config.toml
num_hidden_layers = 13
hidden_size = 128
num_attention_heads = 4
num_key_value_heads = 4
head_dim = 32
intermediate_size = 256
vocab_size = 512
hidden_act = "squared_leaky_relu"
norm = "rmsnorm"
norm_place = "pre"
norm_eps = 1e-06
positions = "rope"
rope_theta = 73700.0
rope_fraction = 1.0
qk_norm = true
attn_scale = 0.338
bias = "none"
tie_word_embeddings = false
parallel_block = false
extras = ["local attention windows", "value embeddings", "an embedding shortcut", "skips across layers", "capped logits"]
init = "trunc"
init_std_qkv = 0.0427
init_std_o = 0.00838
init_std_up = 0.0427
init_std_down = 0.00593
optimizer = "muon_variant"
learning_rate = 0.0139
lr_mult_o = 1.17
lr_mult_up = 0.679
lr_mult_down = 1.5
beta1 = 0.95
lr_head = 0.00672
max_grad_norm = 0.5
warmup_steps = 0
schedule = "wsd"
decay_fraction = 1.0
decay_shape = "linear"
final_lr_fraction = 0.1
batch_tokens = 32768
max_seq_len = 1024
doc_mask = true
train_tokens = 108400000
max_steps = 3309
dataset = "wikipedia_en"
Each number is 500 + 25 x the weight over the matrix's rms, rounded and kept within 0 to 999. Layers, rows and columns count from 0. Numbers have three digits each.

# layer 3 attention query, 128x128, rms 0.169, rows 0-25, columns 0-127
507493539515488491510543617488478489520489478475522488521575480484534515459474477477516516484516502472565474546507500495517505486463498554471485542456508496491504495516491502492466539527486551560478512507482538510521482430504526488464480588466491507473504475435496479457459497525475541515525527526524467461522478479506496547467494486509498452516512501504516493542530560520496515485499
527490532515488477503519613464495471504497462465516479504513484528521497466447500485478505474528447497531482526498514492524506487456510544481502522454542551501517487498495476528472534513474524523485526521487508500522479472493543501473473576472485502499558482476486492471498554510485537518544548495486482491514507524472497527464518471502522420526508503490489438518592546512550528474488
520539488474524495500499472509508517536488509501494525506455489521518495541517466509481477509481540521487515525523485492497519481486476514499494474519486468524514514501496517506490473499520484493498475516495516489480509514475483456516503511507525511508499507506511523493503479484513485527510455503490457489504511528500506453500480549499503500485463530514522494493502478495509500517501
527467530496508498473534570475455511505480496481499517459519478504499508462499505501521504495487479478518481535536491487521508450481464525493479516495532479506501486519508487500513498496495537544473489524487522508525500469502555469471490548455507476485519498470488466484513474495484524479491495515507458503497497509510473507497492506479508459497531464474552481531515553482515500526522
528465521488489519488516550488470502510469513463499514463540476483512508481500513489516534500526489489538509532509515495533490474469489545478488524483526491489530500553485499509484489500529544528494499510487520487526495469506512496490489548486520506498502501461472473485509477490495523533507512499502493500520496512501498531500505494470497464495524491482530470541499537477505500488461
490506496523468453532486516476512494526482520476518496506480490502500475528486526490514486522503513486485497530495510529505503520498481532512473499499502487516485519472491503481480480488514496510508472487476524512481479518495513496489473536510510482510549493512507530467514499489485463506537504529488466522527528513499510514492488518501484480495506518504497452491530490492519518518502
523480527506498482512528529472484521514479512481504502480517499478506488496512501501519487521500490489529509524505505508507499504494486534507485512499521481512491504509502490466507497500525523525489482505500523506498504495518515492494457537496518476493497488470485480488516483506480501489506483517520490525518507508510509520506491512493481475499517495477498480517519507488516521512491
509469538497533540491534567503473501486520508491499484461559478499511521453480525495512523488514464474521502529495494500491476452483486526483472534477526511517502507535493488455489503521498562541471521528491495517529509453514526484468497540447499503486502501468473452490531497511496529492479520490517501459490492504518481528483498471491514469508544472475532458536498549491483522498489
492545525512511525488519485484509477491518514509514500483511469499478526502479511483509522482508468546504500519497469490473493491484501495488477462490516505500521485522498513524487498517541537505488503518524498485488489473498504482487511521508465514483498529511495501508493502470520509520485491479496459460505512518488506456489504496481496504533493502503530489528516494498487510492506
521481524475511510519513544515480508513500520497518500460522475484494486468479500484534511514507472483511524542494514521518470485481496540507489515514510508518519485553505513456481481515544541555465500539480508502536481486497517474494496554470517505503508513462471464492529485473459494519529511474514490473533505521478487526488502491471494464495527503510545441541505517452518528505487
525437516472506517464521521487472516479470495495474485501516512512524489487528489529500478492518516487528505502522495490550508492500452508479498520496528488517483493531504491509508518515467530511487506517490496481533527500516525500497460480487497527511472473475501456498547508541492522443472489514539540512489481526486507521476491499485476459476525494478505498525472529492498477506473
474496533490517498479506541504484519510480512475511491497508489523505530497505506498496476489500509495524498512504519500495523528465447531480466526448516492537530513535483507480470507500512548518496503513487532500500490480501504502478495590487511512477504507470462489460521480508498502485493483496490497484497506517523502496481509507531505465508536474488562489521500503509474534509510
533476512479490525502511537493483486526495492487467475483535473495487473463483512498499516528511493494500508563504467500516477473511503536513476543505511517490507514525473495477472494492473510528490499521469481500519511477514523489484506497446515498520517489459526480493515504479501509517520527504511479459510527476510498527498472483496487462484521470510514465515522528483501495494477
484527461507507511502493471506518476489509477539495482520495493513469502530504511496475489501514520516480473477487463488505513509519521500515493498508477485470489494516513496518500499494463488481530499484507487473518505519488477492507513444518493517520507491521539538516473530513536488508485504514488510490470493490477514505502504501468492528494485518505476524472483483534451444499492
535490479517518494485494518467488462517529547477520572518499505468523485509518478498481533500495485470551503495464529504557491476484493512445546507549501500543487502499536536516483433538526495529481516525525514449509532524500498455519433520471521485536491493498496487504507495497503520513465448516482528534479472517510526508527476486481512524528526513574464489517487532478534503523505
502462503508496541500494495494525481494534542496510511452487492504505551529524495474539521486450541511549472488471540505480465483523490533533479488498500503501530510490493546446506518519514473476557501494499497490472514501461493536519500465479436494491513501517531504525535539501529530473486436474477503453535508510552519497503547516547510558510544504467485517516531517526487477521521
528508488501482502547497527495489531445516508502535499517543503463571475549533508495537513498475531477521521538539532495519502442490498486526493471553492521484509498504535529529516480493514483472508494542536560528476555511456492532523470504478507484549481463501490515455549522472501488487555508520548517515528504488513500499511484492488494473477486503488538482516494462526512526470482
525509503514481496527537494562516518487510511466495453537486496504498510486536537474505492499518542468477509523465505513495524490525507534532477496513472470495490512505510509505495509485481498536512548511474503486502501511507525507538556503503525535501476484533482504476467479481486524503505479478532510523518515455490516532481498532460486511453474498467521473509474479499547503495508
497506503502505518565485457531505509474487486527461501489534483496512503500455539521545479514500477459513510468517490533512493524524497491511495497470497545553479541469550486516496452480519483485498444555515499524471574522504462481531498480532515515499516505489488462507533517575491514517471490519546491509499473588471499446497499500481521501580498472471468476473558526479479530469491
519476467511526453484466523491480492525545521506519479459505508546472501509511471512499549520504474490540529520447527479528533492485475503481543438485482477499508506467491537500526489535528496482521522486537468511496507531525499478534516565534511525524515511455489500525471539469514520524497502485522490468522493490516514495458492514541515519529476506503535495494488546485489523481479
497504495457501524492485484489546499536511481508500504470491489483486518546454476505505491512512538534470524490524509523491482540478500502479525453467463536495512486501492544530476480487498499523484471521481507486511511483449507478470466531486484494460499508490489528502545496514519505510507482503483528480503482496507486488498533471551486452531498489475494511496521523515489473487466
474497479523480525508482527504531541492495468499490504530533535470513493534493499465502427507482539473508494514496470499514472486514501477504492506501475510530480470440490555519445478487510510488455521475494520534462501520496499475477503479471501500492504538497495504524489500491509513505507528502514489518527480495511472483460513498527532493483522493548487500549503502492514498518500
546485514500518487504490499470481484470496470483555465515496526498533488467496505491495529510495509545504499482511519453499527470469477470506482466513485480505536480477491479491510463514497540511507483536511496494522486502502479503500480518515515520504466496509488513460466525536513507522414454486519524472500480486501476501516461542537485502498480525482473491493529485516535493464504
533483490494472516508457496483519498538483484489509502526562498492491508483476495457484492516455511543501504476533534523537484504499499501467513538501466513457447537468538490480469499483536521491497486503503537508535484460499481510536549521447477531538499485463529520528504494515489532499494518547509494506484512478505512481499488451484509505574494515514524498490477509546518487533557
494513521494488502509458499540511513499500498480532446473453514463456475507465546467512520504501491462511492521516496478508504507523515557466502509474488525551508477497459510528490474490497479491472511515539486524527497495522502508483513479514502522479514524494528494461491526491506497460480484485492481519490463494520476498526489533530537544456478500511488458485478502501512458474493
496500480488496528526482479494498487466553501503472463488491497488559526499547485472483513492488504481512503489480507523515460488482512518479509490522494523484511511490453485523509478510485448480480491497504536510509474516490512488503509518452539471476508525518524489515538516521444468565532518494503483516477509543502480506492528493541508480517434495474496504500533510473535507494529
# layer 3 attention key, 128x128, rms 0.169, rows 0-24, columns 0-127
499495505531498488495462487510516523471507536497515510476457503486494465517516504506524523510474515514491514480503485505496494520509451434501486501506472522516491519470474520503543480497512472496480495501506485497470489492511526518500481464485501503509507499534508482517526534503518499505515488487493527503490495492489496479502516496496467512511472489475491493525482487485503507484495
528456514477493471484510526528489531439529531430547494492562459483554475475510477471525460473505513458578543527515530516495528531468469574494461525495534506531511539499492501448480498504522529567492481533492546536546458488521550453468478555491436468496521532452564522449548524482445516479484549512518518519539523492474475568474527458488479448473503522517535450518528560479494521538470
470503484534499525486502503540507434520491472525502465526476504543489497500481493505481482489492512539475491488477533513492513470526514480505530505480477475508485508477506496485505516513507506475528526478489483492457531489490487526493474500523540504514502491520481505507450500524508481523527506492500484493489514476484530482525503539516510517491503472545461513447486487507480502486526
501466487518520494464478503507504570519514525464528513529499508461527462486505463496521496503512502485534534517514501535502474498499515530511473528494511498541467533485461519483457494501492505530530469502495511504515494489532517456520485532498464507461507522477512493493487513508448519487490551483475536508492488497489505518498506508460471504470501523503499487516499507485495489520477
503487526492532501479505540515509569473556543471495493492520496477560467481488462495529509494524509504540513532517508503494475521500471547486474504516527493542498533493520516471458500476512516501528483523524487523543477503507507463511480504502471470471506530453538475494512538497469507477503527513505532505510508512513489516446537465504505487489486535486524451521506515489505488491458
504467518503518507481463494521502526510497503479520516508527521475480511486526480500490521486512489505529513501506489482446535452498499472508476506524475473535500490503457533514501486478498498479508514496484501500491528477476515489482508513478538508466504481488514472501463466520487516469479494492494509461533463513522489525491469498494513513516472499556465493495496523509488480498494
492488518475513484471499514517505556506496513459520523491527516456550486478526494499497482491511498499532513511522500510482486526479496524509476514485562505510499496496477514482478497504506525539519511529476542527516497480520564462491490533463473498512488484501501514481490483524465515489481574509487544505501497508506482510459502460479508461492506508489538490495494525496490494498477
494458483494520500499503515501507570501518554481497510501509513460558469509463485463534493495519495477533519507523499535512473507487470543506460508523522499530508556482490515504477506483515490542508469529492495519534480504507510487495472533513431494446504546472518488500515509487503520501493502500498546512519502530535494496469549489478473503483489506469530461528527499494510513518489
517489515526468497483478489508505468470533470509469488511498488539485489498486480538482516526518509497501488507488522498517503505518489500490506511488466486493485517502516498480475516531488521480502484472474468473468488518511472465508517498524510516490507506511510509547462541499529492496502526501535501459466488474491516515490527514500478517489532510517481475493519496481516468504487
501483516466516489455495541502517558520543515463494516487513512468558459494501470501483505540525511505507503536552520530471507506467472534491499546471565485535501533480473505503489502471520541520512507513469498537554469492516505444469498540460481461476517497483492463546521518506501532460510532488504535495532491491498463483432533478504475447484505515486528450530505487449494508487484
495513496494499483482550498490479533479504512486514512506506517466540496462539486468527503486519471499541515497504504493513503540471541518495504444511533503519510502519496512497517506494521518525503482534495497550497477517538517469524488501515451494489485528465513511485486496484484500520502532496492531524497479490529490512465536463498490494494485495479500512488487556501546488530481
517525530474524507501507512486519566499490538452524496503526532510548485456482495503476474536490502486546494525513530518477482496503443537506483491507525511537503557526485525465499486528470522544513472528479502525482470525514534452473476526504448499490489502461520481505485490528500504496491509498504537500495481525537454527466556495506493497485520531504539483486516513484519517533476
493471497484494485488497472513491551489535497484498514498502510487526485523514491473501515498541485500516501516526517542518521548475491525484487496493536488524483523495488524490488506465516502505495516504490471509526476502503495438492495565493486501435505505483522489545487523470494507485495517480496517499523479496509469508470511498489458501486499515524483464499507529490495469499486
495529470551487511537508476499504465487489493529490475508464523518456541503481510485518496483493471512480498461470470493500519473549541474506506501533446509481516503495506502527531508493495498460486493487525466516463512517471453579511472458534527495505500514516484488523476489520560475519512472501475473483506510488541517484527506532511498543512489488519458521506482461518510517513531
476503501486528515490483553567511493479517452474507518471521450473496468525541487457502489503478507544505494513499477512530507522481519482474443474501486479501511530445552459566509488423472479513479521488481506475521546511507495492537505485497474533503530467505543493475512494492494503483515518523488523510506534464519514538476520458541525488540485481500473502514495544503481468458478
477519482530523502516549450464551501529490521479527523492495505562495544575482501510496527471505513494507481512548515477557454496550503435487528503474502515466503479500509492482510522476481501516464493520463523477444538532521486499499518517461503530501500466513491548532482474506550502559509515510495537458518493466489497473542475444504524500528511490525492509522504472489536510477504
455452466515537516477474454523521493509503530520483484491489519529437510494474500538556506494520494516479525482503531512470511502492511475464497502477516470516507477479512472466481487513506529537498507444470509463486560523502464500531521503522521499529492529508526474514531500541495526490523522481483549512492492520500474536536461478509505488538479512494543549507448539518495515519479
481487507459500495472484532489523522525486505510525483502493514506489498550506508520491499471505506525499490510501513510519526495474480487465486488513497515522527495470513505494534485523512552451482486465527537520532475469496511523519482502553482523495537490504499480521544540529486475490519521491522466503491489481499540495482503514513518551481475506486517519512478482499492462520533
460501524513485492479511491474518498504491508488496451500525496521525425487523511544552516492510453553497506472470490484507492469482508513557516526536487456532478502521444511470508506524487520527550484500498485548486495521503543552494525461481518467527504507513507506500486457443522500507517448511474511496530517481503521484506545487474444477506474532479525512477486501544505518492516
541484469542496481558531520513516512502479496508483523512531479495517495536454481503493517513449507494509505465503467445516472488532483498490477489514486478500502467498511497491478466457518510560539490515492510479516490500446499481435485520528510480510545508504521476469488495496478516526534513535511490538527490474460509483525512529513511462464478510475447446496465453503542491485537
482547534543502495494493475517518489497491498499509509507483465526485471508532526508449502533511499528481504506491545496476534529493517505481528515471507465511483509496491499489477506515485501493490475511484460537466514498510481528469496533464502466473458465498539452511527506499457464514440523476515507479544514520508513546508456462496491523493544512530495506485546480490511512511529
516494489460509477490508512519534491527474470500508503500460499526515478492500536516485539494497507533477490475492490486498513505533511469478486500505470497471559575504537475521537496507511497551504533498474492513473476478518476530510508522530481497499510509513488508500528506502448511518519494483513493489495477499538519503519472488439476469508506502515503520485501566509478502478507
475527486504484519537463513523544511433437518511506463478454519503511517504485518517512451469489464508497505487472507543511477517515539505468458456503505483495531488457492479482503510529444504524465515491513508528465504536469480499513495517510502504559501500498473487466507519524473474500509505503474509506479503477486518532465542499486517528466497502498518458478523477530455491498517
505515497537518521468502533498523478518533515498533533482478527475468507512527461466527505504513455470486550500465485509498472496500521504508529493485556542529559545542519537521508506494505504501480473466545505455487485535464495504511462502526504483499510512479540541446518463503477524511504466510546471431496504511514505491525496528452527493472489512461521512493534517491516470524500
482516510501533495471504522536517496487480501533489476503541479498524559561517489541479528535514475525463469515503484499539479498537513500527495545524481473509540563459500510486504499482482496479519521488471508515480508504463516554533505562529477477515503470478512526529477517500489512503506526467522500553534439547496507532429487480500462499524477496531481519493491497460492458501520